{"n_layer": 19, "d_model": 128, "n_head": 4, "n_kv_head": 2, "head_dim": 32, "d_mlp": 512, "vocab_size": 3454, "activation": "gelu", "norm": "layernorm", "norm_place": "pre", "norm_eps": 1e-05, "positions": "alibi", "qk_norm": false, "attn_scale": 0.177, "bias": "all", "tie_embeddings": true, "parallel_block": false, "init": "orth", "init_std_qkv": 0.0332, "init_std_o": 0.00539, "init_std_up": 0.0332, "init_std_down": 0.0027, "optimizer": "soap_variant", "lr": 0.00657, "beta1": 0.95, "beta2": 0.98, "weight_decay": 0.024, "lr_head": 0.0054, "grad_clip": 1.0, "warmup_steps": 200, "schedule": "wsd", "decay_fraction": 0.385, "decay_shape": "linear", "final_lr_fraction": 0.0, "batch_tokens": 32768, "seq_len": 512, "doc_mask": false, "train_tokens": 195200000, "steps": 5958, "dataset": "wikipedia_en"}
Each number is 200 + 30 x the weight over its row's rms, rounded and kept within 0 to 999. Layers, rows and columns count from 0. The size before them is the row's rms in percent of the matrix's.

# layer 11 MLP down (transposed), 512x128, rms 0.37, rows 290-317, columns 0-127
084,233,209,145,177,244,241,181,240,194,181,238,126,178,181,145,207,182,191,187,196,193,188,189,222,230,220,179,229,205,211,188,235,179,149,247,216,227,179,160,171,178,140,194,242,235,195,232,208,192,173,200,148,169,211,178,214,244,165,190,228,202,206,203,180,211,188,204,216,228,163,210,265,226,209,183,243,240,218,216,164,142,198,188,157,259,201,153,171,214,198,176,163,222,164,161,187,202,111,199,196,223,201,257,170,197,168,197,189,181,234,222,221,143,176,199,188,182,241,190,207,204,211,244,272,216,211,204,183
107,214,155,261,198,205,164,266,185,160,198,183,158,241,200,227,168,187,172,201,195,196,197,231,196,232,245,249,157,209,181,229,233,196,193,211,213,167,112,152,219,194,235,189,176,193,215,224,206,242,210,200,213,219,196,166,200,207,172,204,207,227,212,183,192,191,189,204,213,221,224,133,215,206,147,236,189,198,177,175,211,181,234,241,260,218,184,192,170,182,224,203,159,206,196,162,214,259,195,187,149,253,251,170,236,152,210,130,266,174,181,210,204,206,189,188,202,243,266,151,175,189,166,195,193,176,180,216,232
094,171,178,167,225,213,273,205,155,230,223,211,210,200,205,208,230,220,203,232,228,173,168,213,155,179,189,219,215,174,180,197,178,202,167,199,171,181,218,192,159,161,211,220,228,181,200,245,186,185,187,138,212,233,141,212,211,277,178,180,192,219,216,181,175,220,225,247,201,207,195,154,226,219,230,162,187,218,200,224,201,165,236,184,163,193,260,179,240,171,192,224,230,137,231,208,203,250,175,276,194,196,187,186,191,181,184,182,193,207,180,178,220,240,268,216,122,161,229,218,190,171,220,122,197,165,233,237,218
103,207,178,196,221,175,176,237,254,221,218,194,204,214,208,164,211,160,148,229,222,223,242,235,206,210,191,223,195,264,183,168,203,191,148,155,222,221,204,157,194,254,171,165,150,167,229,186,189,188,149,179,193,200,200,177,241,197,213,139,170,194,204,214,197,147,236,222,224,170,199,234,219,173,222,216,151,271,184,140,225,223,226,191,184,178,226,174,198,154,192,183,183,241,222,259,231,251,221,208,168,217,205,201,206,158,175,174,202,224,176,275,191,168,174,157,173,198,181,215,156,217,271,227,213,186,243,197,193
107,257,193,171,211,181,215,195,219,166,201,169,193,170,189,185,205,222,239,175,262,175,209,172,167,212,164,162,183,164,263,162,210,222,214,151,198,223,218,195,169,140,175,207,225,210,182,230,157,232,250,228,137,220,232,220,209,230,208,203,181,192,170,221,224,186,221,178,252,201,256,202,176,174,238,174,243,183,195,176,185,167,206,162,169,177,154,154,154,166,237,158,206,205,217,225,197,205,216,233,187,218,129,237,180,227,189,257,228,193,210,180,145,193,213,219,171,203,147,170,232,238,199,246,207,235,250,240,199
103,218,229,183,156,168,175,209,159,193,194,157,196,205,174,183,184,195,207,159,164,184,199,183,178,207,219,184,173,190,203,176,170,199,207,230,202,167,214,145,237,170,179,152,204,223,182,161,151,187,192,170,201,191,247,151,196,208,146,245,179,134,170,152,236,207,185,210,196,222,151,175,171,143,228,197,208,203,190,146,230,194,223,224,212,174,184,156,189,224,241,149,197,229,191,222,238,228,220,165,187,221,190,245,168,186,188,172,158,222,188,183,161,228,256,203,161,257,268,164,222,244,237,228,220,121,184,184,179
106,192,187,212,204,201,155,188,203,196,232,157,140,179,218,140,236,215,234,167,178,209,181,189,216,221,209,208,161,197,196,154,201,191,199,189,184,178,209,227,192,225,130,188,171,228,238,175,247,251,181,260,179,230,300,207,218,156,203,175,220,184,274,170,216,203,215,196,258,199,168,178,186,184,227,195,234,235,248,185,195,155,230,210,202,192,161,230,229,205,173,161,176,220,180,167,253,213,230,224,191,248,227,174,203,187,181,198,190,161,117,219,223,225,239,200,207,176,231,173,208,196,169,155,189,175,166,224,223
108,147,170,159,135,200,194,166,219,211,226,135,183,191,138,168,224,151,116,190,206,243,170,212,182,199,224,181,183,206,228,204,216,181,201,184,225,215,187,234,197,170,212,199,234,230,202,214,177,227,182,201,165,217,231,201,254,169,224,180,201,185,218,185,268,145,200,202,154,204,204,180,177,182,197,184,211,178,193,187,189,244,209,206,195,158,189,173,211,212,231,215,127,164,195,206,247,195,232,203,229,133,229,160,168,242,189,228,165,229,154,242,242,253,209,222,247,156,212,222,201,179,152,158,191,205,205,169,232
119,171,184,189,250,254,176,150,180,204,224,208,186,238,271,200,186,210,199,239,149,213,249,204,213,215,174,209,226,159,185,219,193,178,209,187,193,223,205,213,213,182,207,227,146,158,250,183,200,247,192,177,242,208,222,178,201,172,186,258,217,177,267,185,257,149,208,210,194,234,206,238,259,215,182,223,240,235,226,194,232,216,208,193,188,183,231,149,203,238,241,236,206,159,188,141,208,195,173,157,204,224,218,184,213,223,177,194,206,233,222,207,203,268,199,228,134,183,206,243,239,254,172,200,190,232,188,151,161
120,180,188,223,195,196,207,223,254,179,229,201,236,203,178,165,184,169,213,197,237,182,221,198,172,218,209,259,193,184,222,181,230,202,224,224,202,215,176,221,174,196,196,224,167,241,182,165,176,205,208,197,201,238,248,212,234,184,259,193,169,189,253,245,197,197,205,152,153,222,161,157,305,228,234,199,196,209,206,232,246,208,209,238,227,220,173,242,191,141,181,216,158,211,219,205,174,166,239,195,214,204,132,198,178,171,179,198,193,219,216,198,213,235,208,185,223,276,209,205,223,131,208,149,225,186,194,292,210
098,168,183,173,205,232,230,169,226,242,169,184,186,212,191,147,217,214,163,219,178,202,166,219,234,203,206,197,217,179,207,194,196,219,199,211,184,152,178,203,205,172,234,193,204,148,238,252,203,214,148,154,121,239,239,191,207,161,215,249,207,175,210,237,234,226,203,158,209,181,200,108,187,190,208,190,107,210,171,160,185,161,208,182,200,177,213,195,127,222,224,210,246,210,232,195,170,231,162,180,233,157,191,193,222,197,185,238,142,181,180,202,224,158,160,136,235,173,205,195,198,178,180,214,195,159,203,190,165
105,185,206,207,162,189,160,229,185,172,241,173,199,210,183,219,194,203,135,235,184,215,187,199,175,178,207,211,254,171,175,171,215,123,179,129,217,205,186,205,175,218,198,180,165,199,220,245,284,245,178,252,209,188,200,200,161,208,228,172,143,188,218,125,240,188,232,155,186,197,186,179,189,169,237,218,216,263,243,197,177,233,185,174,154,169,228,185,248,182,200,167,201,278,175,226,169,193,259,193,185,202,183,215,199,142,198,197,208,234,210,232,203,210,161,178,239,216,208,167,203,164,187,184,223,166,194,213,193
090,220,157,220,160,145,210,192,213,163,196,171,223,213,260,243,166,214,164,228,206,176,237,230,255,182,175,230,203,251,180,195,214,226,178,252,249,198,256,214,186,186,218,225,186,204,180,229,205,213,189,223,167,191,250,209,209,190,209,208,251,171,195,181,193,214,182,150,228,186,163,206,229,148,150,178,222,237,133,191,197,193,230,209,241,128,203,135,158,229,231,177,183,193,211,210,207,235,181,217,188,201,186,199,287,190,152,214,154,166,192,193,261,187,202,187,153,192,200,211,203,189,190,253,223,222,182,226,164
103,255,185,201,167,182,214,186,180,186,206,225,231,201,220,226,191,162,213,197,237,142,153,211,237,167,201,176,230,204,234,171,241,187,196,240,270,192,217,255,174,157,207,230,233,196,188,169,227,223,177,280,273,199,194,211,184,190,206,131,244,185,217,195,237,178,198,170,185,225,210,119,202,204,196,213,164,207,185,132,243,206,195,199,187,191,214,209,190,206,156,217,242,222,198,180,187,236,179,194,181,183,152,205,141,228,251,231,210,228,193,190,173,225,240,183,209,222,200,259,188,189,238,164,239,214,155,195,164
096,173,243,207,223,227,188,180,219,187,168,175,155,201,234,171,196,209,134,198,234,164,215,182,185,174,214,189,201,215,172,202,214,145,218,134,185,160,160,223,188,195,225,277,172,122,213,210,243,248,200,203,168,235,160,156,191,184,173,181,219,195,183,169,196,209,154,246,196,229,219,283,267,198,201,182,214,255,201,186,246,197,190,207,188,197,201,175,204,208,168,215,221,188,199,165,220,113,198,175,175,182,225,175,204,214,220,197,170,218,212,185,139,190,169,172,188,249,229,250,176,179,231,180,224,183,175,201,231
108,226,206,251,174,195,225,229,157,182,189,181,238,166,158,216,135,208,224,165,221,203,230,280,208,214,201,182,210,170,205,216,141,248,237,190,200,209,272,220,216,229,203,210,169,162,201,184,275,197,210,205,210,198,185,156,191,219,277,152,163,185,150,185,202,152,224,187,200,203,233,250,215,220,190,165,219,178,207,177,198,211,202,183,199,204,217,155,164,202,176,193,205,170,191,216,122,197,149,211,225,128,176,193,165,189,196,195,195,221,159,171,183,154,168,161,170,258,193,171,204,183,195,236,218,183,173,176,207
125,209,212,170,186,238,179,216,213,128,182,197,245,224,148,210,207,174,172,162,197,170,145,190,226,185,194,207,208,232,241,196,248,199,167,236,175,211,186,202,200,159,166,212,174,283,218,138,233,151,223,198,199,214,243,173,183,256,164,206,216,210,208,184,161,160,235,188,229,209,267,201,248,232,217,178,243,193,210,231,211,179,250,169,189,202,227,177,214,213,149,248,177,159,199,253,206,170,225,254,196,165,168,213,228,130,248,210,192,226,228,208,184,213,196,220,210,193,201,190,166,183,187,200,213,182,255,176,234
093,197,222,180,166,184,193,271,184,180,217,141,197,137,190,242,173,201,215,205,200,224,164,163,227,233,187,242,198,195,167,211,210,194,193,188,154,177,218,247,210,160,216,189,179,218,199,220,181,211,220,186,241,254,192,183,222,203,164,204,191,223,210,192,170,232,202,178,249,224,184,182,187,176,138,187,170,133,207,174,261,205,138,149,207,241,188,214,178,222,219,205,276,233,216,236,214,235,248,148,156,215,187,176,162,164,290,175,189,216,190,205,203,171,207,191,193,159,194,177,204,228,237,261,175,219,184,177,204
102,225,181,216,246,232,165,152,165,152,199,242,210,182,175,175,192,152,288,305,156,219,194,207,203,184,177,198,168,196,236,214,164,230,249,170,205,218,181,266,140,227,167,211,217,202,202,168,208,183,193,177,152,203,174,183,259,160,191,205,196,222,239,225,222,255,233,198,153,233,194,170,232,201,166,160,203,178,134,224,233,165,201,206,199,205,248,210,174,209,212,232,192,223,220,196,153,157,203,180,194,185,182,229,209,190,194,233,210,189,186,161,227,240,137,197,207,179,181,204,202,199,177,204,193,190,201,187,230
115,204,225,167,170,183,176,196,233,223,232,194,175,197,197,214,176,240,177,180,211,245,262,210,189,206,178,181,179,190,182,218,122,204,177,179,191,158,182,202,188,259,175,263,187,165,242,181,171,235,207,216,151,243,170,198,184,113,238,161,257,196,229,201,202,228,177,189,191,213,174,250,198,221,153,211,212,189,151,245,245,220,177,202,172,217,214,228,179,170,228,180,165,217,177,235,167,243,154,194,179,180,149,174,228,204,221,145,269,183,229,204,186,198,197,220,170,238,168,190,196,200,199,247,146,184,206,193,162
081,196,161,201,214,211,151,298,238,188,223,221,198,168,170,251,208,173,144,213,210,202,248,142,125,186,216,270,208,205,202,196,198,238,173,208,189,189,167,164,226,207,219,189,208,202,153,163,242,168,208,202,190,195,205,204,209,178,224,187,146,223,161,184,208,210,193,203,211,171,208,190,186,166,214,191,250,218,182,225,176,254,203,259,181,195,161,204,182,236,166,193,230,185,204,239,198,165,193,239,178,199,159,222,191,232,155,217,150,161,207,220,201,207,235,134,247,229,166,252,188,156,208,157,174,191,188,195,245
096,313,172,201,192,201,146,209,220,165,211,177,199,203,212,266,187,183,180,216,194,204,177,206,238,171,200,217,191,233,160,233,239,201,231,240,185,159,211,198,199,191,196,228,213,197,141,195,229,160,220,134,238,172,193,212,178,233,201,212,187,232,203,177,198,178,268,228,216,216,219,173,193,258,192,197,217,212,161,217,194,190,175,171,180,205,234,177,226,237,195,201,186,242,152,231,268,182,161,202,211,251,181,210,197,161,215,193,185,228,246,218,199,197,203,202,191,149,139,253,211,188,194,185,174,169,173,207,293
088,213,215,218,207,246,191,215,185,152,194,179,210,194,172,202,189,263,224,256,242,186,151,175,200,178,246,196,205,196,176,190,171,156,203,211,180,256,209,180,244,172,164,236,191,202,192,164,214,212,217,259,193,146,200,213,214,205,204,171,172,253,188,205,238,163,166,168,201,240,195,245,157,202,190,149,229,271,212,190,229,188,192,191,195,147,199,167,189,201,216,253,218,248,176,181,216,187,272,229,195,211,176,227,236,190,249,204,221,222,216,170,126,217,213,155,168,166,215,231,243,191,197,272,226,179,225,195,164
091,146,165,201,225,186,253,179,209,153,190,230,167,179,177,133,246,159,188,228,167,197,134,237,243,201,210,205,175,184,208,206,164,193,182,208,243,234,194,240,173,186,203,191,255,190,181,186,251,204,228,218,200,238,177,148,144,168,179,205,222,259,200,183,211,120,201,188,222,201,183,208,270,187,212,123,204,166,200,178,149,160,183,192,226,232,205,210,159,180,179,223,175,237,194,220,208,189,137,216,183,168,181,223,209,194,160,187,176,247,204,211,191,251,182,209,225,198,162,192,190,177,168,221,184,247,181,191,181
101,176,225,234,179,177,221,230,180,211,200,197,195,190,183,183,154,187,185,269,217,166,207,220,184,207,185,255,182,224,230,202,255,242,238,187,197,236,233,190,233,238,206,200,204,201,192,229,241,185,231,307,221,156,198,193,192,174,168,155,193,167,245,221,196,251,241,208,224,197,165,210,193,270,252,237,174,190,261,208,229,229,194,200,218,162,195,183,182,205,239,227,221,198,252,197,213,182,212,162,219,172,210,225,189,137,176,206,239,178,137,149,167,216,186,236,158,220,219,219,189,238,175,180,156,216,217,193,224
090,209,191,142,154,151,193,187,209,169,260,201,234,170,183,214,165,166,163,235,224,195,197,177,185,217,157,199,174,166,227,202,172,180,200,171,171,207,235,185,285,200,250,181,186,230,146,167,206,179,229,186,189,209,162,209,197,162,199,224,276,183,184,217,192,125,197,191,236,190,189,220,227,248,164,191,144,145,175,214,216,197,178,250,240,205,201,191,176,203,150,216,168,203,244,173,209,214,182,158,160,178,222,205,201,160,254,198,164,206,157,187,223,169,169,247,201,203,245,247,226,212,195,170,176,223,177,168,183
129,149,190,196,243,169,151,219,217,159,238,209,209,216,210,174,280,251,194,229,172,212,225,206,229,225,221,177,222,207,153,221,230,216,205,160,188,231,262,255,257,246,255,202,213,203,189,213,193,230,237,203,194,233,185,237,202,204,206,146,235,167,199,218,195,191,194,166,173,193,253,244,191,110,223,223,195,209,180,191,187,170,203,188,221,227,154,183,238,203,200,221,207,188,209,158,171,158,179,203,220,224,215,154,214,189,187,194,209,207,264,235,287,204,164,192,246,240,158,206,198,214,181,172,227,213,200,197,220
099,207,224,177,202,214,268,175,210,236,209,208,199,224,159,174,202,183,211,190,198,140,174,142,188,203,219,203,205,203,174,249,188,207,186,285,196,175,166,230,238,162,179,144,217,207,210,174,210,144,219,215,198,156,168,213,201,235,179,178,200,187,151,213,178,235,206,199,229,192,199,229,136,193,233,213,235,213,139,198,215,148,221,260,178,167,210,242,179,202,193,161,175,156,207,243,152,160,219,204,218,239,233,247,149,191,163,192,160,208,228,182,181,228,246,235,237,184,185,221,221,202,215,198,202,256,198,159,253
# layer 11 MLP up, 512x128, rms 0.345, rows 291-317, columns 0-127
102,188,219,241,209,219,167,235,202,197,257,168,188,216,211,209,227,204,164,192,192,254,199,172,199,248,222,194,152,200,180,156,183,227,176,164,213,217,157,221,200,158,199,208,202,212,214,162,253,238,215,208,168,240,160,177,199,202,171,158,255,232,180,187,208,162,156,230,203,182,234,208,186,223,214,237,164,149,247,194,243,221,233,195,168,167,138,219,260,218,238,211,201,243,176,200,226,190,187,230,185,220,148,213,204,266,217,218,169,249,216,160,206,245,192,208,166,184,186,212,285,204,154,172,190,150,211,241,191
101,184,182,212,127,193,138,198,282,172,221,196,202,194,208,261,203,198,225,282,225,197,196,263,204,200,219,236,184,231,204,219,246,227,185,178,222,180,171,177,229,197,158,220,199,203,179,145,202,189,213,214,205,210,211,172,155,188,228,245,237,223,214,170,204,134,242,228,181,218,164,202,192,179,195,218,259,194,155,218,221,195,206,184,262,213,168,215,164,217,223,180,190,252,139,240,165,237,186,216,199,174,165,233,188,206,187,157,218,173,194,254,147,192,186,182,241,225,204,168,230,243,191,224,166,207,186,178,194
104,211,201,220,236,222,220,170,190,172,188,192,157,244,216,173,182,214,170,158,128,218,247,253,156,170,218,233,223,210,198,230,192,189,165,181,248,169,179,209,208,293,190,198,184,207,237,170,139,283,226,248,99,166,160,238,190,232,239,195,205,202,197,198,164,193,206,200,179,241,237,183,178,204,192,191,187,209,259,157,231,203,193,233,140,207,213,213,227,189,189,221,228,175,198,218,188,247,228,209,226,205,219,195,177,178,231,164,208,147,167,213,204,173,215,214,192,194,214,226,227,174,159,200,186,219,187,210,214
107,216,191,226,161,160,165,240,176,234,212,153,190,221,260,213,211,193,189,173,246,220,188,189,203,203,213,180,222,257,237,184,231,211,197,179,178,197,240,192,209,196,266,243,221,187,190,210,206,215,225,156,217,230,214,209,201,177,191,184,237,188,165,200,176,153,172,208,231,217,186,183,189,224,250,172,174,158,267,191,251,159,184,202,200,233,164,129,170,208,182,199,185,172,215,214,230,197,214,256,200,175,158,213,241,217,178,251,236,203,231,109,211,177,220,233,196,267,179,192,209,211,183,279,181,189,233,171,163
100,193,203,162,187,184,259,184,194,226,230,193,198,204,210,207,167,241,208,248,237,205,228,226,164,187,202,189,195,210,222,211,187,236,203,155,224,166,237,207,147,229,245,227,204,186,194,252,213,209,178,172,233,242,156,199,177,163,251,167,236,215,171,137,217,253,230,172,207,196,174,204,166,169,171,245,215,224,200,262,178,198,200,228,150,188,187,234,177,207,215,172,187,219,193,219,154,205,204,193,189,196,176,226,178,247,189,188,307,205,216,224,225,176,190,231,161,135,146,177,166,209,160,155,140,165,197,214,201
112,211,227,212,187,209,164,276,221,199,221,188,236,181,188,185,203,193,207,221,214,187,145,254,240,175,231,197,144,175,176,231,179,181,147,220,192,196,233,249,257,142,164,242,228,212,220,192,177,180,240,193,202,268,188,183,215,107,212,169,215,129,212,204,228,195,218,232,260,167,234,179,133,176,194,236,217,202,218,239,190,189,187,186,175,225,216,208,202,208,163,220,203,244,243,175,206,243,194,252,219,219,194,207,218,182,217,193,190,185,155,215,210,200,286,205,198,186,204,190,145,175,185,205,210,196,184,177,204
100,210,232,166,217,207,191,224,212,252,208,172,207,233,202,205,220,219,206,198,184,194,183,271,169,160,200,223,245,246,142,162,199,177,172,178,203,182,143,221,198,172,214,220,238,193,205,233,183,183,175,156,178,153,163,159,207,276,213,206,210,237,221,233,208,209,150,207,262,180,211,214,242,210,176,228,191,217,209,187,209,187,223,161,241,150,199,203,194,209,136,257,168,174,170,230,193,195,199,153,190,163,193,179,219,217,213,214,226,183,228,149,224,193,166,189,210,206,229,314,210,222,223,211,224,191,155,168,160
106,252,256,277,149,188,188,150,170,163,215,199,209,238,179,196,227,243,124,272,211,211,219,216,235,211,156,169,201,191,168,187,169,185,169,193,167,208,214,231,203,181,221,204,240,222,217,238,168,196,220,177,197,225,175,196,210,223,197,226,177,171,175,153,204,132,232,190,249,192,167,242,224,225,224,255,259,210,185,186,207,241,194,174,170,161,221,191,214,206,202,176,209,218,192,168,209,216,127,159,179,178,193,229,163,206,190,191,198,242,239,231,151,228,225,222,176,195,203,230,189,189,149,233,216,194,161,165,212
105,205,226,170,192,237,202,282,204,190,194,225,229,174,201,240,174,144,219,187,181,193,218,250,206,199,181,198,227,225,263,177,222,230,223,228,158,184,221,199,194,179,205,231,174,222,177,175,171,131,176,171,242,205,213,237,210,212,209,222,211,164,222,209,206,189,208,214,219,197,180,230,238,241,237,230,178,203,198,180,219,250,222,232,225,234,189,193,207,227,173,213,221,171,209,188,222,261,212,193,186,213,223,155,248,202,140,230,227,191,207,145,222,164,112,172,108,227,215,188,197,194,196,196,178,146,274,223,220
087,223,222,212,189,174,225,228,213,209,178,182,260,183,164,202,214,224,144,198,199,225,162,212,181,199,148,261,210,221,182,209,180,143,180,195,210,217,206,218,167,173,168,192,237,256,244,206,223,232,172,206,259,142,196,160,180,175,180,196,187,227,139,229,179,193,214,151,193,244,239,187,192,187,155,244,189,209,236,196,178,183,210,163,197,150,196,256,197,186,207,162,195,236,156,186,139,237,215,192,116,213,174,144,224,232,224,228,173,210,200,166,192,222,248,182,232,214,197,193,184,263,239,156,217,198,216,201,188
097,157,187,181,230,197,204,229,234,177,253,206,204,172,179,192,197,164,225,242,209,255,220,160,181,220,219,217,243,177,170,187,214,171,135,226,218,222,245,213,246,208,153,182,182,197,167,168,232,201,167,208,172,215,200,240,158,218,226,219,237,176,153,224,186,237,167,253,169,123,247,198,257,207,260,181,182,241,185,206,187,220,240,159,214,183,171,213,201,227,152,203,176,220,173,212,150,157,196,209,194,169,231,207,225,181,212,243,169,211,252,185,183,200,276,247,211,232,222,201,198,194,161,224,197,174,222,241,187
093,174,219,192,210,238,158,175,235,143,189,179,141,199,244,193,195,165,224,213,190,171,190,157,174,159,189,151,259,251,155,203,188,221,227,215,205,207,201,234,222,276,229,216,171,223,249,254,178,210,227,199,195,197,183,188,195,206,201,210,217,166,194,230,226,211,190,276,227,233,218,211,181,186,217,240,217,227,244,171,193,239,165,179,220,190,207,163,217,161,220,187,180,204,231,234,220,158,228,206,219,209,200,191,172,191,212,174,234,180,208,208,157,143,176,179,219,308,234,203,237,234,224,205,237,196,259,197,169
101,191,184,220,191,219,220,212,191,174,203,108,227,232,228,160,243,176,196,180,176,208,193,243,231,150,165,203,207,175,150,235,139,268,225,173,263,217,163,261,205,221,212,233,235,165,208,174,129,239,161,178,198,220,174,223,264,192,195,160,178,214,187,212,191,199,243,200,147,243,266,213,249,198,223,203,190,215,176,193,204,186,195,181,225,185,262,199,194,167,207,178,235,205,223,202,186,173,202,171,227,199,194,150,240,210,201,238,220,237,180,205,186,191,205,163,217,201,223,163,204,258,209,194,193,182,240,188,234
094,230,175,197,217,207,199,215,177,153,207,230,179,231,113,226,186,167,199,125,212,207,197,235,176,153,157,183,132,200,261,214,191,164,189,280,214,231,195,141,225,202,200,153,203,254,163,195,132,179,252,223,221,243,179,141,209,217,199,248,163,194,187,233,228,198,217,190,222,153,217,192,203,196,196,208,163,162,175,178,171,179,181,200,265,198,177,215,204,182,190,176,241,205,194,252,161,219,205,196,210,236,187,175,155,207,191,187,178,150,218,202,217,157,190,197,213,186,197,170,199,218,206,240,192,162,164,200,204
104,156,209,236,176,199,251,215,141,225,218,174,248,192,265,226,161,221,229,184,188,199,202,183,184,203,189,110,169,234,197,226,194,190,157,199,189,172,187,226,226,237,222,205,192,202,199,226,189,195,145,176,202,183,147,212,210,200,208,212,191,218,175,156,174,201,191,209,179,132,216,219,281,247,260,186,209,173,145,235,178,216,190,214,173,191,158,191,250,208,195,234,196,260,186,199,198,252,213,192,156,172,176,237,148,207,201,167,173,176,173,201,217,219,253,184,192,223,236,167,167,209,166,248,241,236,197,201,229
103,256,185,222,208,220,197,194,253,268,198,196,213,220,178,160,234,199,190,139,233,254,88,217,228,136,162,198,186,217,173,198,149,192,213,210,227,259,227,208,162,222,189,201,221,230,219,180,246,193,227,208,202,227,194,190,210,161,230,184,182,244,232,243,175,149,227,176,211,197,201,179,200,176,192,223,224,232,191,163,184,180,226,195,174,224,178,186,176,218,198,221,205,248,234,222,206,204,185,246,221,173,164,236,236,160,223,182,158,180,236,172,227,127,190,167,197,217,222,254,211,223,159,213,196,168,182,175,204
095,194,193,239,244,164,214,211,210,226,192,242,193,186,205,198,227,193,180,278,214,204,196,221,180,187,277,235,212,233,238,181,195,195,234,237,233,215,212,175,229,245,188,184,173,188,209,167,194,178,186,210,154,195,218,194,208,214,204,217,235,186,212,216,233,214,231,185,174,198,288,236,199,225,211,256,210,236,223,220,173,168,223,237,181,144,226,219,235,211,234,203,234,138,216,130,157,205,174,256,150,172,193,201,224,199,166,229,202,201,180,218,183,211,246,248,215,191,169,151,265,167,209,152,203,171,169,141,189
100,180,259,182,224,186,186,193,224,221,174,169,208,165,205,213,193,224,176,192,191,178,208,168,229,213,275,167,161,216,164,178,191,227,218,152,151,249,130,191,191,226,232,152,215,236,178,199,229,207,224,201,183,161,181,219,155,227,219,226,207,236,160,220,205,165,243,147,210,170,223,197,201,197,211,205,170,148,172,159,225,203,177,202,201,243,246,215,209,190,220,216,153,241,189,253,195,213,173,233,177,186,155,224,228,154,216,168,237,228,144,196,204,205,203,274,169,251,246,179,233,218,204,203,174,159,198,231,257
108,186,161,232,212,216,225,186,197,231,202,228,187,205,239,186,242,205,202,211,222,218,205,260,205,212,187,188,207,230,186,226,198,235,190,238,245,176,215,257,199,232,175,186,207,193,156,219,190,229,207,163,202,188,143,189,177,203,185,207,216,230,236,182,205,222,272,226,160,243,201,227,197,176,180,193,135,233,144,214,278,202,251,169,189,225,222,204,181,164,200,180,184,203,209,271,185,221,216,186,193,258,202,146,137,171,221,133,207,234,218,205,211,169,215,139,155,203,237,165,235,133,189,200,189,180,178,152,200
101,224,201,176,228,220,264,146,124,225,229,189,169,165,228,183,210,196,200,227,214,235,159,191,179,165,228,216,152,192,217,175,206,197,232,222,168,219,218,168,240,206,250,238,243,222,231,223,174,245,149,211,204,193,214,186,202,223,156,201,235,148,188,203,221,217,199,196,229,229,216,189,175,181,179,243,176,241,182,194,186,145,239,203,195,140,198,194,193,178,194,218,172,180,160,192,249,245,239,226,180,228,180,207,128,232,206,207,231,226,222,204,175,183,258,235,203,195,216,163,250,194,133,162,236,233,216,258,199
111,194,228,234,222,264,218,205,187,219,245,225,165,192,170,167,244,165,224,202,158,202,224,242,244,203,163,164,170,185,210,138,211,191,215,214,198,204,121,167,204,217,236,221,195,169,221,257,137,259,230,222,155,222,226,166,212,209,158,172,162,199,205,192,242,223,179,217,166,163,253,192,206,127,221,190,223,147,224,168,218,198,229,215,247,191,208,255,169,226,209,190,188,198,230,233,170,181,184,209,184,227,198,180,184,241,250,203,168,187,179,161,228,190,220,202,195,167,276,197,226,171,208,194,199,238,181,208,201
098,184,234,224,216,202,187,177,204,170,237,198,262,176,236,221,161,236,182,198,218,202,178,234,238,199,212,266,173,222,160,193,196,232,245,214,205,218,236,217,233,192,187,222,218,187,212,125,265,153,237,220,208,198,222,210,206,218,149,200,187,154,155,209,217,204,197,202,233,207,186,211,217,260,186,212,159,219,176,163,214,157,211,249,158,171,137,213,193,249,132,201,189,204,211,221,218,194,252,183,191,202,201,238,242,221,161,202,242,135,222,195,150,188,251,221,203,205,146,165,144,201,198,160,182,191,198,235,183
089,211,170,144,185,205,210,221,238,195,220,243,175,246,230,208,143,235,155,165,213,216,229,193,196,176,222,219,191,195,197,187,200,202,221,251,136,154,260,163,220,205,217,209,183,264,186,223,175,166,189,137,207,198,213,255,256,215,227,215,219,218,178,196,241,281,204,185,218,236,183,210,146,188,181,232,187,222,154,163,145,245,226,243,177,184,192,222,230,248,237,198,256,164,169,166,214,204,195,184,163,180,171,158,178,234,197,206,210,142,231,194,204,181,206,148,198,212,225,222,177,204,191,207,226,189,232,193,191
100,141,174,216,157,148,191,166,153,124,251,223,235,190,219,172,217,203,160,189,197,251,170,208,173,200,195,166,211,184,179,201,216,230,187,176,235,248,227,206,166,220,215,220,173,228,222,192,220,229,174,160,238,217,166,175,227,205,192,194,176,201,185,210,183,223,196,163,168,186,202,193,238,174,214,211,219,194,210,212,191,208,197,225,195,151,191,193,190,178,161,151,150,196,197,185,150,133,262,215,204,264,205,218,228,192,237,149,232,228,179,149,187,184,214,209,214,195,173,188,188,271,187,203,211,159,177,244,99
090,240,196,187,265,163,140,172,234,215,171,233,192,223,236,189,271,296,193,245,193,246,183,154,213,185,211,199,184,182,217,243,195,194,243,187,176,157,215,150,249,227,191,237,204,214,182,144,202,166,203,169,186,236,223,202,259,189,213,204,163,188,210,220,167,216,177,205,218,194,183,206,244,233,155,197,188,176,215,170,209,258,192,197,194,214,170,207,177,201,160,224,175,192,171,231,238,192,229,201,220,205,209,227,239,196,208,176,186,188,242,258,230,270,255,211,212,164,164,204,168,184,178,191,194,237,155,228,205
109,220,141,215,208,200,160,184,255,184,166,181,219,240,253,206,227,182,191,224,162,164,247,173,237,181,193,207,208,221,175,188,179,224,215,200,239,184,229,246,223,207,198,203,206,202,239,223,204,217,156,155,176,228,201,193,233,195,199,223,206,244,150,189,202,235,204,198,183,208,232,193,185,165,211,155,173,238,184,170,97,172,138,210,173,193,185,252,209,144,197,203,221,194,205,158,202,160,189,230,197,199,190,162,236,244,206,252,203,238,179,183,190,150,191,103,149,187,194,217,224,224,169,200,170,204,173,196,257
101,184,128,208,220,205,263,230,177,157,225,186,179,166,206,191,184,205,171,246,237,264,204,238,227,202,257,195,191,203,153,209,199,163,173,209,236,229,186,239,216,212,187,197,208,250,218,200,156,220,202,154,183,185,158,180,249,160,169,209,240,219,169,182,188,211,201,215,259,256,204,209,168,218,251,170,195,231,196,222,185,172,239,144,139,159,236,237,199,197,183,157,201,187,231,198,149,162,210,234,231,209,235,194,219,174,214,182,221,214,183,210,244,231,176,224,225,215,207,222,163,132,161,167,195,153,183,184,227